config.yaml
num_hidden_layers: 11
head_dim: 64
intermediate_size: 320
vocab_size: 2048
norm: "rmsnorm"
norm_eps: 1e-05
qk_norm: false
parallel_block: false
learning_rate: 0.00138
doc_mask: true
Each number is 50 + 10 x the weight over its row's rms, rounded and kept within 0 to 99. Layers, rows and columns count from 0. The size before them is the row's rms in percent of the matrix's.

# layer 4 attention key, 256x256, rms 0.0816, rows 0-213, columns 0-31
102:52 48 59 56 55 53 53 36 54 47 63 46 67 55 51 52 55 26 31 59 40 40 48 45 58 74 59 40 51 47 41 56
100:33 50 35 63 26 38 64 60 41 54 64 49 46 44 35 34 51 78 37 49 46 34 50 50 54 47 47 55 53 48 49 57
097:48 37 42 37 47 58 40 41 34 39 49 49 47 47 65 43 52 57 55 52 51 57 64 38 70 53 50 57 56 58 32 38
099:59 65 71 51 45 54 44 49 49 66 61 34 49 43 49 60 52 51 41 57 71 48 36 60 50 57 40 60 55 63 52 50
099:40 48 36 34 73 60 57 59 35 69 46 48 50 35 37 41 65 52 51 67 60 45 61 36 62 40 49 64 52 51 45 69
096:60 41 46 85 50 54 39 35 58 48 63 54 36 54 58 52 27 58 55 48 62 49 52 42 42 52 49 57 46 31 61 61
108:38 28 51 61 50 48 58 62 48 50 43 64 52 52 50 47 44 41 63 32 39 47 56 45 74 56 57 49 57 53 48 55
099:39 45 61 55 37 35 47 53 49 49 53 58 62 70 50 49 42 50 55 46 45 49 55 45 71 61 44 45 53 45 63 49
096:64 36 45 35 59 52 60 61 45 54 58 47 42 65 54 52 58 58 46 59 58 38 58 26 57 50 70 42 43 31 54 65
101:54 47 34 69 48 58 42 37 54 57 45 42 58 52 49 41 58 50 37 34 48 43 43 56 37 31 42 54 49 40 28 49
106:34 42 64 67 50 49 62 46 58 51 37 61 57 50 42 64 32 59 46 24 59 43 48 44 40 53 50 50 40 59 50 50
103:37 44 56 63 54 51 34 39 62 51 64 42 43 46 46 54 33 41 48 59 33 51 44 46 52 61 52 46 43 53 48 48
103:75 47 54 42 58 46 69 44 49 64 35 40 47 54 54 53 49 54 51 55 61 35 42 32 45 45 41 50 54 55 43 50
109:62 48 60 31 64 35 66 48 55 41 33 56 49 53 39 55 54 46 49 46 42 44 47 56 42 56 58 46 36 42 43 38
103:43 52 51 59 40 47 63 54 62 43 58 39 38 41 45 40 34 59 38 66 44 34 52 59 54 39 46 48 49 70 69 49
096:57 61 46 50 45 45 70 45 44 50 51 48 46 59 53 50 58 61 47 51 40 44 34 42 41 63 54 49 44 66 46 38
103:53 67 51 46 44 53 37 51 49 34 62 46 44 48 49 46 51 39 52 45 61 59 44 43 59 62 62 34 55 32 62 51
104:50 51 49 43 42 33 50 55 39 63 39 58 53 43 40 54 52 48 48 45 63 51 53 54 62 47 58 58 67 45 41 56
104:52 54 30 48 52 49 54 57 63 48 39 36 44 52 47 58 68 60 64 51 49 42 56 58 59 37 40 51 58 57 46 44
106:51 34 50 62 48 48 56 46 67 53 49 39 56 48 70 61 52 49 42 39 35 34 36 65 48 48 54 50 42 42 37 51
103:42 49 55 55 59 45 60 53 43 34 47 35 44 33 30 48 49 34 44 52 32 57 53 63 39 40 43 62 39 43 26 44
106:35 67 53 61 48 47 55 37 47 57 47 44 49 44 60 50 48 43 64 74 56 47 43 46 47 60 41 58 35 44 52 65
105:51 68 49 55 45 44 50 37 43 65 47 34 53 48 43 70 50 51 33 16 67 64 46 61 63 38 43 57 53 56 49 45
105:34 69 53 62 54 57 63 56 30 46 64 47 31 51 51 36 40 56 37 52 42 62 44 33 47 67 56 59 47 82 52 52
099:47 69 61 43 54 53 52 63 46 69 62 66 32 57 34 60 51 55 50 57 53 53 40 32 37 61 47 39 46 53 36 58
104:43 61 62 39 55 56 35 51 69 55 38 48 34 53 42 63 54 57 27 66 50 49 54 61 51 47 35 48 51 72 61 52
098:66 44 33 51 59 40 52 43 48 49 59 46 59 51 52 50 36 43 56 45 48 47 44 44 26 50 35 77 47 71 56 60
098:51 51 41 33 45 71 44 44 53 37 61 48 61 44 61 37 45 49 62 66 59 53 53 52 42 36 43 50 44 52 50 57
105:54 46 67 53 57 36 52 44 37 41 45 47 50 49 43 63 64 59 59 45 32 38 48 59 44 64 36 47 44 66 52 51
107:52 49 50 49 33 31 69 46 42 41 42 35 55 51 51 34 44 55 58 57 54 46 47 56 51 58 50 38 55 53 43 41
106:48 49 67 31 51 54 63 53 54 58 52 43 40 43 66 50 61 44 56 42 46 61 63 48 39 40 66 33 43 53 53 65
097:70 50 53 47 30 52 47 54 36 45 60 61 50 54 66 59 45 35 38 34 30 54 35 42 61 51 59 70 45 50 37 51
091:48 28 50 48 59 24 52 45 50 43 58 36 55 56 43 52 34 50 58 36 66 49 63 54 54 46 62 56 47 57 50 43
100:48 52 60 37 37 47 33 32 49 44 49 41 62 29 46 36 51 52 46 53 48 50 60 52 55 52 49 46 61 46 43 54
104:53 37 47 64 46 53 63 49 63 42 68 58 59 60 51 36 47 47 47 62 51 35 51 64 55 64 45 46 52 42 38 47
109:60 78 55 53 44 54 33 41 53 67 61 54 44 46 36 41 51 52 51 56 46 68 66 60 48 30 42 46 40 47 52 45
104:56 53 37 52 54 65 64 64 68 38 44 71 30 61 41 52 48 54 70 53 72 35 60 60 57 58 46 70 49 47 68 38
099:49 41 39 46 35 47 68 67 56 45 63 68 59 63 64 45 71 60 38 33 46 35 49 43 46 50 58 37 47 44 43 58
100:63 51 56 44 37 42 52 54 34 65 63 46 49 45 58 64 58 47 68 57 50 71 57 40 49 26 60 52 51 54 54 59
096:43 69 48 47 46 41 38 49 73 31 60 48 57 40 65 43 40 58 43 56 32 24 46 44 54 63 45 51 46 50 63 31
102:58 40 28 47 55 61 44 50 50 42 60 52 65 48 37 59 32 55 36 56 59 31 63 49 42 53 53 40 50 43 64 68
098:47 44 57 48 69 60 50 31 54 51 56 45 54 57 44 32 42 37 45 54 47 40 61 50 33 54 59 35 51 41 53 59
106:50 59 44 41 52 60 50 60 38 37 53 63 52 70 41 66 50 61 42 50 55 53 49 41 61 61 63 49 37 44 54 28
099:32 42 38 60 49 37 65 54 45 39 56 44 66 38 51 50 67 51 41 27 50 36 47 63 44 46 58 41 51 57 40 35
104:44 53 53 42 42 43 58 63 77 40 74 47 40 45 62 66 57 51 65 54 49 47 56 44 58 39 39 58 54 40 49 29
099:58 70 50 52 58 60 61 53 58 66 45 52 47 54 51 48 47 40 63 37 45 70 58 54 60 59 61 53 62 57 57 61
100:66 47 44 54 61 57 42 49 56 40 54 52 69 49 47 48 66 50 80 41 54 45 49 66 46 52 65 63 45 52 60 51
094:76 45 55 68 32 60 58 46 52 63 44 58 38 57 33 61 56 53 49 47 45 43 49 52 55 57 45 36 55 48 41 55
097:73 51 63 46 64 38 42 56 29 42 55 49 45 38 42 35 52 56 53 58 47 60 21 47 52 51 55 52 50 67 47 41
095:72 46 38 52 39 30 55 59 66 58 37 41 46 35 62 56 46 54 55 42 67 60 45 49 57 61 42 28 62 30 43 57
096:39 63 40 53 45 71 48 42 55 50 52 69 59 59 62 46 54 55 62 65 57 39 47 74 52 40 68 69 48 57 38 65
103:52 53 34 49 66 47 49 67 67 47 63 39 68 67 41 58 52 61 44 53 53 53 36 56 57 58 58 35 63 55 42 54
105:64 31 61 66 63 52 31 50 49 54 31 41 42 56 38 41 51 54 43 72 62 54 45 44 55 46 47 49 56 60 46 49
106:62 50 34 71 50 43 80 55 43 59 64 32 50 62 49 62 61 39 48 72 43 48 49 61 59 46 50 36 56 49 39 49
095:46 60 40 63 56 54 32 42 58 43 63 52 49 41 58 39 41 64 31 44 50 62 60 59 40 59 42 61 48 45 53 44
100:51 70 47 64 46 51 59 61 48 53 50 36 56 47 44 44 57 46 53 48 47 60 34 33 45 47 36 59 60 53 55 52
103:53 52 56 53 75 24 41 41 46 63 43 44 60 25 56 60 47 65 45 65 49 47 53 62 52 58 50 60 56 32 51 58
100:57 34 49 54 50 38 47 55 56 54 31 44 57 50 56 41 35 50 45 44 62 48 62 42 62 45 68 52 23 52 50 53
106:55 41 49 74 59 62 63 39 42 59 75 49 52 56 45 44 59 48 74 52 46 54 43 44 72 49 35 48 52 40 38 38
104:48 29 44 38 62 46 35 48 65 35 57 48 35 36 32 55 47 61 37 46 46 37 34 57 39 53 42 50 45 43 56 39
100:53 46 50 65 48 58 60 65 43 38 52 44 53 37 58 37 54 57 45 71 55 47 39 43 46 35 50 58 51 47 48 45
106:50 50 48 60 61 57 63 34 57 51 65 39 50 61 53 20 60 44 48 48 62 51 33 38 45 57 53 57 43 54 61 29
096:31 49 50 39 41 47 38 36 58 47 43 46 61 46 42 34 44 50 68 44 45 51 55 55 45 51 59 49 45 41 12 50
102:39 65 35 59 51 44 50 36 53 50 49 60 32 61 50 71 55 61 51 28 48 35 36 53 62 41 59 37 70 54 46 63
098:54 46 58 31 44 55 51 32 30 47 48 44 38 38 42 40 45 42 45 58 39 52 45 44 38 44 56 45 30 62 45 45
108:48 33 65 50 57 46 36 64 59 43 48 57 51 53 52 55 58 56 44 45 45 52 53 40 20 68 40 51 33 62 49 48
098:46 39 45 46 49 49 58 63 59 63 47 42 56 61 39 42 53 38 41 31 43 47 43 44 33 47 50 42 51 26 65 33
100:57 49 48 40 63 67 47 47 45 48 58 50 68 46 63 36 61 33 44 54 65 30 41 47 55 33 38 46 64 45 33 47
114:58 61 54 50 42 61 51 53 27 57 67 39 35 50 57 57 45 46 58 60 46 50 42 64 52 57 45 55 48 39 70 49
110:37 31 49 53 66 29 62 60 45 47 38 45 56 52 62 33 49 57 39 65 46 50 62 51 51 63 45 45 64 66 49 52
108:54 60 51 48 62 60 61 44 59 40 37 63 38 49 24 54 40 42 50 50 64 41 49 58 60 46 55 47 50 54 48 50
104:51 54 50 45 53 35 35 56 49 53 52 56 29 42 67 33 47 31 65 47 46 72 43 55 48 47 59 49 38 40 54 56
101:46 64 48 58 44 47 42 47 35 41 57 42 63 54 74 58 50 27 48 53 47 36 47 54 64 58 50 54 65 48 62 46
107:50 53 58 54 57 60 44 61 47 56 64 48 48 62 41 47 58 43 38 59 63 50 56 56 53 55 46 49 49 65 40 27
104:44 59 45 67 52 55 43 66 40 48 50 59 37 64 56 41 57 59 59 48 54 51 36 35 39 55 46 45 39 49 52 44
104:50 41 37 52 76 51 54 63 43 60 66 61 55 69 54 39 70 66 64 66 62 36 55 30 36 50 46 51 43 40 49 59
105:55 51 64 55 48 51 55 27 65 58 33 43 20 57 62 45 43 45 52 66 49 42 38 32 52 51 43 54 49 63 51 62
104:33 31 53 50 65 59 44 44 51 56 46 49 54 43 54 43 59 47 26 40 57 51 59 55 54 44 64 37 54 52 62 49
104:33 45 53 39 45 55 50 44 50 57 32 44 52 51 71 40 40 54 70 35 56 46 47 52 64 38 37 31 55 66 60 43
104:44 53 47 56 43 67 59 49 57 70 46 37 51 50 42 54 57 55 52 69 39 60 68 53 58 60 51 54 62 51 38 49
108:72 58 29 47 32 32 48 51 47 50 47 46 38 29 59 57 38 75 67 46 42 53 60 46 48 51 42 40 54 51 39 36
094:49 60 39 61 40 51 57 44 46 59 46 52 37 43 51 58 65 51 58 66 56 61 49 68 40 56 51 57 34 47 57 38
097:60 56 52 68 57 27 51 41 49 39 55 52 65 59 57 40 49 39 54 26 48 52 47 56 56 46 46 45 66 54 52 31
099:57 51 31 41 56 53 47 44 63 42 67 40 39 55 55 58 31 66 63 52 51 35 54 44 71 55 64 50 52 52 58 51
109:58 53 53 53 40 50 32 34 46 43 58 58 48 47 64 47 76 59 58 68 53 51 15 58 55 46 34 49 57 49 57 56
110:38 37 58 58 53 50 50 50 60 41 37 53 49 48 52 40 53 52 46 30 40 38 34 63 46 35 47 41 43 38 33 62
102:57 61 61 73 53 35 48 64 54 47 64 40 40 47 60 41 64 62 47 68 60 34 63 50 43 70 58 52 39 60 46 43
101:46 71 39 34 51 70 41 42 59 47 57 51 63 53 58 49 46 52 51 49 68 55 53 51 55 43 44 44 58 65 29 60
108:30 34 57 50 65 57 51 56 58 25 37 49 52 42 53 40 52 37 66 46 33 58 56 53 44 50 45 75 43 46 55 50
108:52 45 62 40 54 54 53 30 50 52 64 42 35 62 37 37 66 44 57 66 47 38 63 39 43 54 63 45 35 55 64 32
111:55 59 49 40 43 40 25 62 44 43 49 48 35 63 42 51 58 44 57 49 59 35 42 37 51 58 53 54 47 38 32 55
111:27 62 50 62 55 54 31 45 57 42 68 52 57 52 61 33 60 54 50 43 60 54 48 60 47 55 65 24 50 47 59 52
104:64 65 43 36 61 55 54 49 46 50 62 51 50 42 38 44 49 29 70 53 53 60 40 57 54 56 72 46 44 61 48 39
104:30 49 46 62 36 48 35 59 52 65 42 29 40 58 45 35 29 45 67 32 49 48 51 56 67 31 52 62 64 44 57 56
100:36 54 61 61 36 48 65 58 32 49 42 38 42 45 45 48 31 62 56 52 58 62 63 48 54 52 40 38 37 65 57 61
102:57 60 38 75 62 47 48 56 58 45 50 62 28 57 45 56 69 31 42 51 58 55 48 61 50 51 38 40 48 45 66 58
104:62 51 47 58 53 50 27 47 47 38 56 50 40 55 41 46 49 36 37 73 45 60 32 32 50 45 40 56 55 34 66 46
105:39 57 56 55 40 53 66 38 49 41 53 44 43 56 41 58 60 56 40 57 68 52 46 40 57 47 35 41 46 48 53 44
112:41 34 31 51 40 60 51 63 61 47 50 55 41 46 58 66 46 37 40 62 58 40 48 61 55 66 52 50 40 53 39 68
103:39 38 64 51 54 64 34 59 48 49 42 46 52 41 36 46 45 29 47 31 54 38 55 52 53 48 45 52 36 48 65 50
104:50 38 61 47 58 56 52 61 28 38 38 51 60 47 78 56 56 64 66 52 50 58 47 58 52 51 63 62 54 50 68 58
106:59 44 51 43 55 35 26 49 48 47 42 33 55 51 48 55 54 41 54 34 65 37 44 40 42 44 54 44 59 53 68 74
102:43 37 56 62 49 67 59 52 32 41 50 45 45 53 51 59 51 43 70 57 57 74 52 57 53 60 55 38 47 51 45 62
112:37 47 40 33 40 29 36 67 50 43 54 57 63 49 56 57 46 42 57 45 48 49 50 42 56 58 45 64 43 37 55 45
109:53 30 54 34 57 51 61 54 59 40 58 63 54 50 49 57 40 44 57 45 53 37 47 61 41 46 38 50 46 61 40 35
114:52 50 38 26 53 63 56 47 56 38 47 52 37 66 52 54 46 45 46 51 37 47 55 42 42 45 46 46 45 43 51 60
103:49 48 53 41 66 43 59 48 55 47 77 66 50 56 46 40 39 51 34 41 47 44 50 61 50 45 17 59 54 63 48 55
098:49 56 49 47 50 51 46 52 37 58 57 39 37 52 50 47 66 41 39 67 42 40 46 50 45 50 38 42 48 53 64 64
106:66 31 23 34 48 43 37 70 57 68 34 36 43 45 52 59 65 41 70 65 52 42 58 48 52 50 47 48 54 50 54 53
104:52 47 55 62 38 43 48 31 49 50 53 59 55 48 53 53 37 54 46 40 42 60 34 45 52 60 47 52 64 43 59 47
107:55 62 54 51 46 46 32 51 36 30 53 49 40 48 53 55 56 51 28 46 39 37 32 31 41 46 47 65 40 57 56 60
103:60 46 71 75 62 60 42 42 54 53 38 61 53 38 63 49 46 32 45 37 61 44 58 51 57 47 47 44 76 56 57 44
111:50 38 71 52 38 60 38 46 55 53 63 49 56 60 66 63 54 53 50 57 54 44 33 63 58 69 30 54 43 63 55 38
103:39 47 80 66 46 49 47 54 43 52 39 45 41 51 57 55 43 56 53 48 50 52 58 46 32 36 60 49 42 36 41 55
102:49 55 50 50 48 54 55 50 57 51 52 46 37 57 58 62 42 45 48 46 46 55 35 67 70 50 58 50 58 48 44 46
113:37 48 63 61 44 73 35 58 52 62 45 54 56 49 54 44 68 43 64 39 53 47 76 34 64 49 45 32 57 22 65 53
100:67 35 47 38 47 48 67 48 45 56 55 49 40 62 60 61 54 64 65 51 56 52 48 49 45 48 46 56 57 56 45 45
102:61 43 41 32 38 57 31 38 39 33 33 66 46 38 39 44 42 63 32 36 42 53 50 48 47 67 52 47 32 69 72 53
105:35 37 38 36 37 45 53 40 51 57 70 46 44 42 42 33 42 52 59 43 59 49 50 72 49 61 59 49 66 66 50 34
106:56 40 40 29 51 58 50 33 44 46 57 42 54 46 36 37 49 37 40 38 40 31 54 75 36 42 52 29 55 44 34 37
096:39 52 51 50 39 60 44 59 61 42 36 49 60 49 59 39 62 67 30 53 50 40 62 56 40 41 34 51 30 67 52 43
107:60 61 61 42 37 46 43 55 54 51 45 57 58 64 53 53 49 39 44 60 48 47 62 43 55 26 53 57 46 52 41 52
110:42 47 55 53 48 39 50 60 56 67 43 65 52 38 50 55 54 37 58 46 53 53 69 52 39 49 35 47 46 55 43 44
115:48 47 42 60 44 48 35 67 58 68 54 53 52 53 36 57 44 57 55 52 45 26 44 52 46 50 55 51 59 58 97 60
100:43 56 45 44 51 52 51 49 72 64 47 62 60 48 66 65 55 45 59 35 43 44 47 54 55 37 48 30 55 41 43 53
110:43 54 63 47 57 63 46 73 40 53 58 60 59 41 46 45 39 52 49 58 38 39 51 62 56 53 40 45 41 49 62 31
105:43 50 44 43 31 55 48 56 61 45 59 51 60 67 54 64 57 44 50 49 44 44 38 36 55 41 65 57 49 61 38 54
101:51 57 47 48 52 24 48 59 62 53 52 51 65 51 23 50 37 44 54 42 55 68 50 56 39 48 35 49 36 32 43 29
090:57 29 65 53 50 52 46 41 51 53 53 54 52 67 45 50 49 62 38 29 48 79 47 58 30 47 60 50 37 50 66 69
083:60 49 53 44 63 61 37 49 27 47 50 59 41 55 46 47 49 50 56 47 49 53 39 45 45 49 68 49 44 42 55 49
084:66 42 40 36 42 67 31 44 55 44 50 58 51 37 45 72 58 48 65 43 46 41 48 55 57 46 56 64 60 44 45 59
091:61 48 48 52 60 53 46 50 44 53 60 67 57 46 51 45 55 51 37 58 59 54 46 48 52 69 51 60 51 52 39 66
090:43 40 53 52 65 61 44 56 56 50 46 36 73 47 68 51 54 54 58 49 35 52 41 53 46 55 48 49 45 82 57 44
083:43 45 44 68 42 65 38 46 42 46 59 55 47 38 61 56 46 52 36 78 58 74 55 33 58 60 68 49 65 44 61 65
085:39 49 43 54 64 50 60 56 58 39 25 59 52 53 58 43 54 45 62 48 42 47 53 33 50 45 52 65 46 49 54 46
081:58 57 58 43 66 48 40 48 48 63 66 50 37 33 64 58 52 51 67 27 59 55 46 52 65 20 46 46 50 50 31 54
079:51 57 70 40 57 44 49 58 57 45 36 39 49 44 53 48 66 48 48 51 63 45 50 50 56 59 42 57 48 36 53 57
084:43 50 49 59 48 49 46 64 42 55 53 51 46 57 46 55 42 45 38 32 45 50 48 52 50 46 47 39 51 62 63 46
093:60 58 57 45 57 54 75 48 47 48 46 59 43 50 48 33 61 53 42 57 37 34 47 49 45 77 39 52 46 36 53 42
081:38 48 77 57 57 62 67 57 71 53 68 42 39 38 61 58 47 73 47 53 37 42 48 49 43 50 57 45 43 54 56 64
085:45 69 48 50 53 39 53 51 47 56 65 41 55 44 76 52 50 40 62 53 47 59 62 50 49 45 57 50 53 69 37 51
084:64 55 65 44 66 43 48 45 45 50 56 47 57 71 52 51 59 49 54 46 56 42 48 45 57 18 62 38 44 51 52 57
083:54 61 37 43 44 48 34 62 31 61 44 53 48 59 66 58 57 59 52 38 60 58 60 72 64 43 77 47 59 35 48 64
085:48 47 67 39 49 34 47 60 59 53 68 46 65 57 72 69 57 55 44 63 47 60 33 43 48 50 42 44 49 51 51 53
082:24 23 56 39 53 63 46 50 39 37 53 71 69 55 31 54 48 63 34 55 51 37 47 57 40 49 41 53 38 59 46 35
091:54 55 55 55 53 51 54 52 72 51 55 41 53 49 38 50 45 35 41 40 48 52 52 61 50 43 41 56 35 54 44 61
092:48 37 54 36 63 56 37 51 48 57 40 55 50 53 58 58 52 46 59 33 51 57 27 56 45 51 59 40 38 46 61 50
082:57 55 38 63 48 52 51 44 47 56 39 44 50 59 56 50 46 36 53 61 62 42 51 57 31 64 76 36 48 44 58 50
085:70 37 49 63 49 47 68 42 38 54 57 56 47 39 36 53 55 65 57 40 57 31 53 32 54 43 38 53 50 57 44 62
083:27 37 57 48 60 43 41 49 34 49 31 54 38 70 67 56 57 46 44 50 56 55 50 52 54 57 48 49 58 46 59 51
090:42 45 59 41 53 56 54 43 45 33 36 50 51 52 43 38 59 48 62 48 50 41 44 37 50 56 48 44 40 54 28 43
082:50 55 46 50 37 30 44 37 45 60 44 35 51 67 38 48 49 51 62 60 48 54 52 53 57 49 76 61 62 45 42 49
088:45 49 65 47 52 37 45 39 62 64 44 63 45 47 54 39 39 52 55 61 57 48 46 56 50 59 47 35 68 46 46 64
083:54 57 45 51 38 48 32 55 45 50 41 61 38 57 52 54 56 45 65 58 55 38 50 57 60 41 66 55 70 58 51 41
082:55 36 60 55 43 49 58 51 58 47 41 49 49 51 45 63 32 67 48 39 60 52 68 41 48 44 51 52 51 38 67 44
083:63 53 59 52 60 71 32 53 49 51 61 41 59 56 66 69 43 46 22 52 46 43 69 43 55 63 51 34 59 46 55 53
086:58 55 62 43 65 56 45 53 59 55 47 69 55 51 44 48 41 51 49 45 42 45 62 33 52 51 69 46 54 38 27 43
078:47 48 37 47 45 39 42 62 49 41 38 65 55 38 38 69 48 52 75 55 48 43 49 41 62 48 60 53 32 56 28 63
091:58 58 60 44 48 43 49 48 56 42 62 51 63 52 24 71 60 49 46 56 33 47 53 64 40 52 42 65 52 53 57 45
086:63 48 42 44 44 22 49 61 62 38 33 48 57 52 44 32 38 62 54 45 45 32 42 47 47 68 52 50 37 51 72 34
088:66 51 49 46 63 45 44 32 60 39 47 43 64 45 56 50 70 33 47 43 60 53 63 41 60 49 58 28 57 54 56 43
084:49 31 71 50 46 66 49 42 40 61 38 32 56 46 34 57 51 38 40 47 46 36 45 54 45 64 67 51 37 44 53 63
085:67 63 57 49 49 53 40 61 51 36 39 47 70 59 57 43 45 54 52 69 55 48 51 57 44 44 37 60 39 50 51 49
087:45 45 43 47 34 48 47 64 50 61 40 35 58 57 47 42 45 51 56 52 33 55 42 50 33 41 42 47 53 59 43 49
082:61 51 59 55 68 52 54 46 57 51 56 39 47 53 53 46 38 39 57 30 58 33 40 45 35 46 62 52 42 67 59 52
084:62 54 61 42 45 41 54 52 48 63 55 63 61 42 48 56 36 37 56 46 41 61 43 58 43 68 59 52 46 43 43 60
092:39 55 47 66 64 57 50 46 49 60 65 56 42 44 58 50 35 41 46 59 43 63 52 50 65 47 48 57 69 30 56 61
081:51 44 58 54 55 46 34 45 54 35 48 47 34 52 61 59 71 40 51 63 40 36 33 47 36 48 47 51 52 58 61 43
079:52 52 52 68 42 51 42 59 42 58 69 54 42 49 40 44 44 52 45 32 49 50 65 40 47 62 49 18 52 55 50 51
086:36 57 58 48 48 48 52 59 42 36 53 51 63 49 61 54 64 76 70 54 45 54 60 61 34 64 55 57 55 66 61 54
079:56 61 46 49 70 57 41 53 53 32 40 54 46 72 38 50 46 46 46 43 63 45 42 53 47 56 50 51 43 47 44 44
083:71 25 51 52 40 37 37 52 40 47 59 61 42 47 60 49 20 64 51 47 35 34 47 58 50 63 56 61 39 47 60 52
090:63 59 46 58 59 52 69 58 50 62 52 49 59 57 41 37 69 58 49 41 43 50 38 46 48 43 42 44 57 58 62 63
082:53 27 69 40 58 46 51 48 51 33 60 37 52 49 63 28 41 57 54 45 55 46 59 63 63 45 48 56 57 37 54 52
078:66 62 47 64 40 48 70 38 62 48 52 53 37 58 44 51 53 52 66 39 55 49 48 59 42 50 43 34 59 57 66 64
085:47 45 41 41 47 37 47 37 67 39 57 48 66 44 48 59 48 35 52 51 53 59 56 64 46 59 61 64 47 37 40 43
088:57 31 60 37 51 43 31 42 45 40 49 44 34 47 50 47 38 32 58 55 59 60 55 42 33 52 52 57 34 48 46 43
090:59 39 57 48 43 59 37 58 38 40 42 63 62 59 50 43 38 43 39 48 63 51 55 47 29 39 59 46 47 42 51 40
086:61 31 40 57 59 73 68 41 53 53 51 77 56 44 44 43 66 59 63 58 52 47 79 41 57 38 39 35 46 53 56 51
090:53 68 25 48 66 50 45 57 41 40 51 40 54 58 43 45 56 55 53 43 39 48 48 32 57 55 61 46 51 51 56 63
085:54 40 59 49 38 43 57 44 44 51 56 57 35 54 48 44 61 56 52 64 49 51 49 24 64 50 55 49 52 56 45 59
087:59 30 45 52 35 64 39 68 47 53 45 45 40 56 52 56 41 51 82 44 55 55 54 44 71 65 55 37 54 33 69 55
090:59 45 61 34 62 64 37 34 58 69 40 49 60 65 49 21 63 44 53 55 29 45 61 52 55 59 46 37 44 55 60 39
085:50 41 50 51 39 69 67 59 46 49 52 47 54 54 67 51 40 46 76 53 61 43 42 57 59 46 31 47 63 33 36 63
090:70 42 44 45 51 44 42 62 35 64 44 51 68 61 45 57 43 46 38 45 57 47 80 44 59 45 29 57 64 52 67 69
090:40 50 48 47 39 70 47 60 48 43 52 55 38 43 54 44 65 56 46 43 41 51 65 54 35 54 58 54 33 42 58 46
081:65 53 55 53 47 56 60 55 46 57 37 45 44 50 49 50 55 54 42 71 52 66 42 41 44 44 59 50 38 60 59 35
093:45 46 53 52 45 51 55 50 29 40 38 66 52 47 48 53 48 50 61 40 41 64 65 59 37 60 47 42 34 43 49 58
086:44 70 42 61 60 66 53 48 47 39 38 44 56 42 54 40 53 52 49 48 45 54 37 52 55 43 48 48 39 50 52 70
081:63 60 39 55 39 71 57 52 30 63 53 37 42 48 59 49 45 61 32 47 68 46 53 56 35 53 58 51 35 61 50 44
085:43 58 63 45 41 48 42 73 68 47 47 48 55 58 42 33 41 46 55 62 45 46 40 60 59 56 47 37 51 55 47 52
080:47 47 50 64 69 59 41 37 36 61 58 54 49 59 30 47 44 59 38 73 30 34 55 45 67 53 63 23 53 41 59 57
102:58 58 53 59 45 52 50 49 52 49 54 53 46 42 46 46 50 43 58 43 74 33 56 55 53 54 48 39 51 57 52 36
101:44 52 49 58 56 28 55 52 45 41 63 53 60 61 53 39 44 57 45 61 54 49 40 41 46 54 51 48 55 46 46 66
109:52 58 39 42 47 52 36 58 41 53 57 58 54 72 53 61 52 37 72 62 59 64 39 45 53 51 34 49 41 39 46 42
111:48 66 60 49 60 37 54 46 42 61 37 58 53 52 62 48 55 66 57 67 60 52 47 32 49 35 48 53 54 46 69 46
096:47 51 59 39 44 51 51 58 52 74 28 65 44 54 44 43 53 60 50 42 49 67 45 60 50 65 49 46 44 63 43 53
108:62 47 48 58 68 58 54 52 50 34 39 49 69 39 24 42 56 53 19 53 54 29 66 58 45 67 55 42 65 41 59 55
117:58 45 44 45 47 31 49 54 48 43 46 53 42 37 32 49 54 49 45 58 44 39 61 44 57 71 35 45 64 52 43 42
104:49 42 55 62 45 37 72 28 62 62 56 41 25 64 66 41 63 58 63 39 50 31 50 66 61 46 66 46 54 56 48 75
102:64 30 59 55 35 32 46 53 46 61 51 50 59 56 52 67 56 40 45 52 46 61 53 38 51 52 47 39 46 64 58 59
106:67 50 56 65 54 32 52 33 38 58 54 59 64 65 48 56 46 50 65 53 58 51 47 65 73 53 60 46 54 54 65 64
108:49 48 36 36 60 47 63 56 46 49 53 44 48 58 49 56 45 45 48 44 46 63 79 45 48 51 56 53 61 50 39 31
108:37 53 47 63 61 53 49 46 82 63 39 59 60 43 55 43 63 40 52 55 43 54 58 52 56 45 56 55 52 54 63 54
106:57 48 71 41 35 53 52 65 55 41 30 49 46 34 49 45 50 54 43 51 43 63 40 51 41 45 54 60 58 49 56 50
109:37 41 36 64 68 54 49 27 53 49 56 58 55 58 40 37 48 54 49 60 51 47 44 52 31 42 41 40 30 44 23 58
110:53 25 62 60 65 48 75 35 58 69 58 42 47 44 50 52 50 57 52 41 48 34 49 55 54 63 71 43 52 57 51 59
109:53 50 51 19 45 50 24 56 58 32 38 43 57 49 42 40 52 68 53 69 44 48 41 66 47 34 53 52 40 50 68 36
112:60 58 42 43 32 59 57 53 42 36 56 42 56 25 59 61 60 52 57 45 58 54 66 33 64 46 42 52 62 48 52 63
109:48 47 45 61 47 49 53 44 49 61 54 29 66 61 50 52 57 61 61 38 76 62 64 58 55 40 54 40 66 43 30 68
107:63 50 25 60 59 47 71 53 60 63 49 54 33 50 50 47 58 34 41 56 58 67 49 48 48 36 55 52 51 37 34 68
109:38 64 47 31 60 53 57 35 57 42 57 30 59 56 50 33 42 40 87 30 57 61 55 68 57 39 54 66 38 60 54 49
105:24 43 60 64 49 47 32 55 49 56 68 44 41 38 45 55 48 50 69 59 55 54 48 30 46 61 50 67 38 58 48 41
105:43 57 37 54 60 46 44 48 45 33 64 58 35 55 49 63 46 47 69 55 66 51 43 54 71 51 54 74 42 51 62 42